From a checkpoint of a small transformer trained on Wikipedia: 3 heads of 128 (1 for keys and values), MLP 1024 SwiGLU.
Each number is 200 + 30 x the weight over its row's rms, rounded and kept within 0 to 999. Layers, rows and columns count from 0. The size before them is the row's rms in percent of the matrix's.

# up: layer 4 MLP up, 1024x384, rms 0.0327, rows 87-93, columns 192-255
# down: layer 4 MLP down (transposed), 1024x384, rms 0.0262, rows 87-93, columns 192-255
# gate: layer 4 MLP gate, 1024x384, rms 0.0362, rows 88-94, columns 192-255
up87,097,213,242,229,258,211,242,189,187,202,226,169,198,194,199,219,233,186,202,165,240,233,235,239,186,218,229,262,152,186,235,163,217,230,192,234,246,191,192,184,145,191,224,218,180,261,235,183,197,216,206,169,203,202,183,274,210,177,203,191,247,194,223,210,183
down87,096,177,240,209,221,195,261,217,228,226,215,219,197,243,243,198,170,186,196,203,217,206,205,201,233,252,193,148,303,206,215,201,193,185,262,183,166,210,190,196,182,209,235,251,216,144,169,221,186,181,198,182,192,172,157,217,184,218,159,206,165,260,158,194,169
gate88,100,171,233,186,194,177,187,141,179,247,203,213,186,217,203,228,251,218,191,175,195,176,197,188,175,257,198,197,260,167,255,201,211,227,168,237,195,229,229,254,178,194,184,212,216,208,210,198,185,234,165,177,265,191,208,219,177,187,238,195,184,289,179,213,220
up88,101,213,196,222,228,239,227,247,201,224,183,196,248,235,238,223,160,235,165,187,216,161,236,198,226,175,247,226,180,187,230,220,193,200,203,169,201,182,188,202,209,193,211,175,226,199,204,210,194,196,192,164,193,218,204,198,188,197,223,244,159,199,223,185,219
down88,100,190,181,173,220,207,204,199,143,175,147,212,172,236,169,215,213,206,190,203,227,206,212,229,216,164,204,188,216,192,193,200,225,159,176,180,148,309,237,162,210,194,158,280,189,159,210,146,225,223,229,215,225,227,241,161,182,215,171,166,171,221,231,164,177
gate89,098,201,285,206,180,230,223,225,185,244,178,247,215,220,222,200,202,221,225,212,164,179,228,228,212,180,234,224,130,213,180,203,186,184,174,207,225,177,190,191,181,130,178,232,199,178,218,238,176,147,161,258,229,222,154,183,262,258,201,198,246,190,228,206,150
up89,097,137,194,173,195,237,154,207,226,193,223,252,166,217,203,209,255,171,251,176,138,220,158,198,225,192,188,182,241,194,128,175,232,156,185,234,231,252,189,178,215,182,198,163,240,183,170,193,206,156,183,191,162,231,212,207,183,232,195,183,186,153,188,199,184
down89,097,240,205,206,268,209,286,212,217,189,227,229,246,227,204,199,212,219,206,134,169,223,172,232,195,254,206,180,223,189,258,208,186,255,165,185,209,166,204,215,208,214,183,202,221,218,132,171,230,218,225,183,190,224,223,185,148,176,227,203,199,231,162,215,215
gate90,098,165,185,178,184,153,232,209,195,199,201,185,201,181,219,238,169,257,183,189,156,188,192,220,184,170,261,167,234,204,186,245,166,200,241,180,155,247,250,185,179,173,160,205,248,197,217,177,221,228,158,174,212,201,236,173,234,215,191,207,188,214,173,164,244
up90,101,211,192,173,206,213,168,189,164,174,176,232,189,169,132,199,170,252,193,213,169,176,189,255,197,224,185,201,220,182,223,181,181,220,189,204,165,237,217,218,197,223,248,107,211,238,216,181,216,199,177,213,184,197,198,172,172,247,249,167,222,222,209,233,134
down90,100,144,222,215,236,199,279,146,152,231,228,166,150,174,270,182,167,176,177,197,258,149,167,193,205,195,213,155,183,241,214,271,185,225,210,185,197,235,192,185,194,202,152,234,198,168,245,185,216,213,207,264,161,219,220,181,215,202,173,208,186,239,202,196,202
gate91,103,135,227,194,186,196,164,268,172,213,207,218,153,138,193,183,211,188,170,207,123,133,218,202,189,218,217,190,188,207,204,196,166,185,169,270,197,224,182,211,188,159,209,156,201,246,261,284,233,191,213,224,216,248,208,199,193,170,200,137,162,219,173,198,211
up91,102,197,182,154,206,176,282,249,171,176,199,196,203,243,217,221,215,179,181,153,188,207,196,193,209,200,179,184,142,253,239,203,188,177,235,191,235,197,174,158,198,196,218,171,199,196,203,256,195,184,205,157,183,211,182,192,218,120,239,191,210,143,182,213,156
down91,101,194,209,195,177,216,188,159,205,183,181,229,297,225,196,210,190,221,183,182,186,191,182,196,229,204,226,199,147,186,193,198,257,200,221,154,196,190,151,295,216,189,187,200,180,219,208,197,189,188,217,219,161,214,183,178,196,183,202,217,136,195,199,220,187
gate92,101,226,275,198,192,194,239,236,232,255,161,178,171,176,237,207,222,138,181,215,212,211,195,199,194,264,260,188,192,256,217,280,166,186,191,169,200,176,137,196,175,150,167,240,208,206,190,222,208,189,205,261,205,199,193,229,222,197,218,205,199,245,246,241,230
up92,099,205,173,204,241,226,231,205,195,192,192,185,179,201,177,187,207,204,203,208,131,196,211,209,207,200,182,194,221,168,223,199,167,150,199,199,138,223,193,155,189,157,210,229,187,216,246,222,214,184,268,199,257,188,191,233,117,164,243,182,215,238,242,204,208
down92,101,243,237,198,168,222,193,174,224,190,201,187,213,151,209,209,202,218,160,162,165,196,228,211,221,203,186,269,171,190,236,228,163,167,173,194,203,226,279,173,180,115,265,285,223,176,211,195,221,202,206,202,205,160,218,233,177,207,204,223,222,185,198,174,163
gate93,101,218,225,190,218,171,186,213,198,221,232,175,258,239,222,252,187,243,207,228,181,203,161,183,125,179,158,171,212,192,196,169,154,210,260,221,221,262,188,191,159,197,164,166,264,231,235,217,200,203,178,200,147,261,152,207,176,201,206,226,201,202,190,236,242
up93,100,200,232,149,224,227,162,233,154,231,213,228,196,177,185,202,238,220,162,151,177,227,190,186,152,191,245,176,232,163,229,228,214,179,223,155,215,193,200,214,222,222,166,216,134,204,174,232,178,222,240,174,249,201,227,275,194,199,148,207,191,177,179,229,256
down93,102,114,208,186,202,232,210,184,243,212,203,182,250,204,213,181,200,225,171,209,210,207,199,233,209,170,215,177,187,170,177,192,169,138,108,215,219,235,145,225,228,130,230,138,218,196,201,172,220,209,216,174,240,238,157,174,203,172,213,198,206,177,219,209,175
gate94,104,208,234,190,257,172,183,179,152,229,214,198,174,190,180,168,188,220,212,243,181,196,158,205,169,183,152,200,221,259,225,144,201,190,245,161,170,236,239,239,209,180,193,207,245,159,195,174,169,243,251,267,256,184,205,217,197,212,230,188,154,247,180,281,154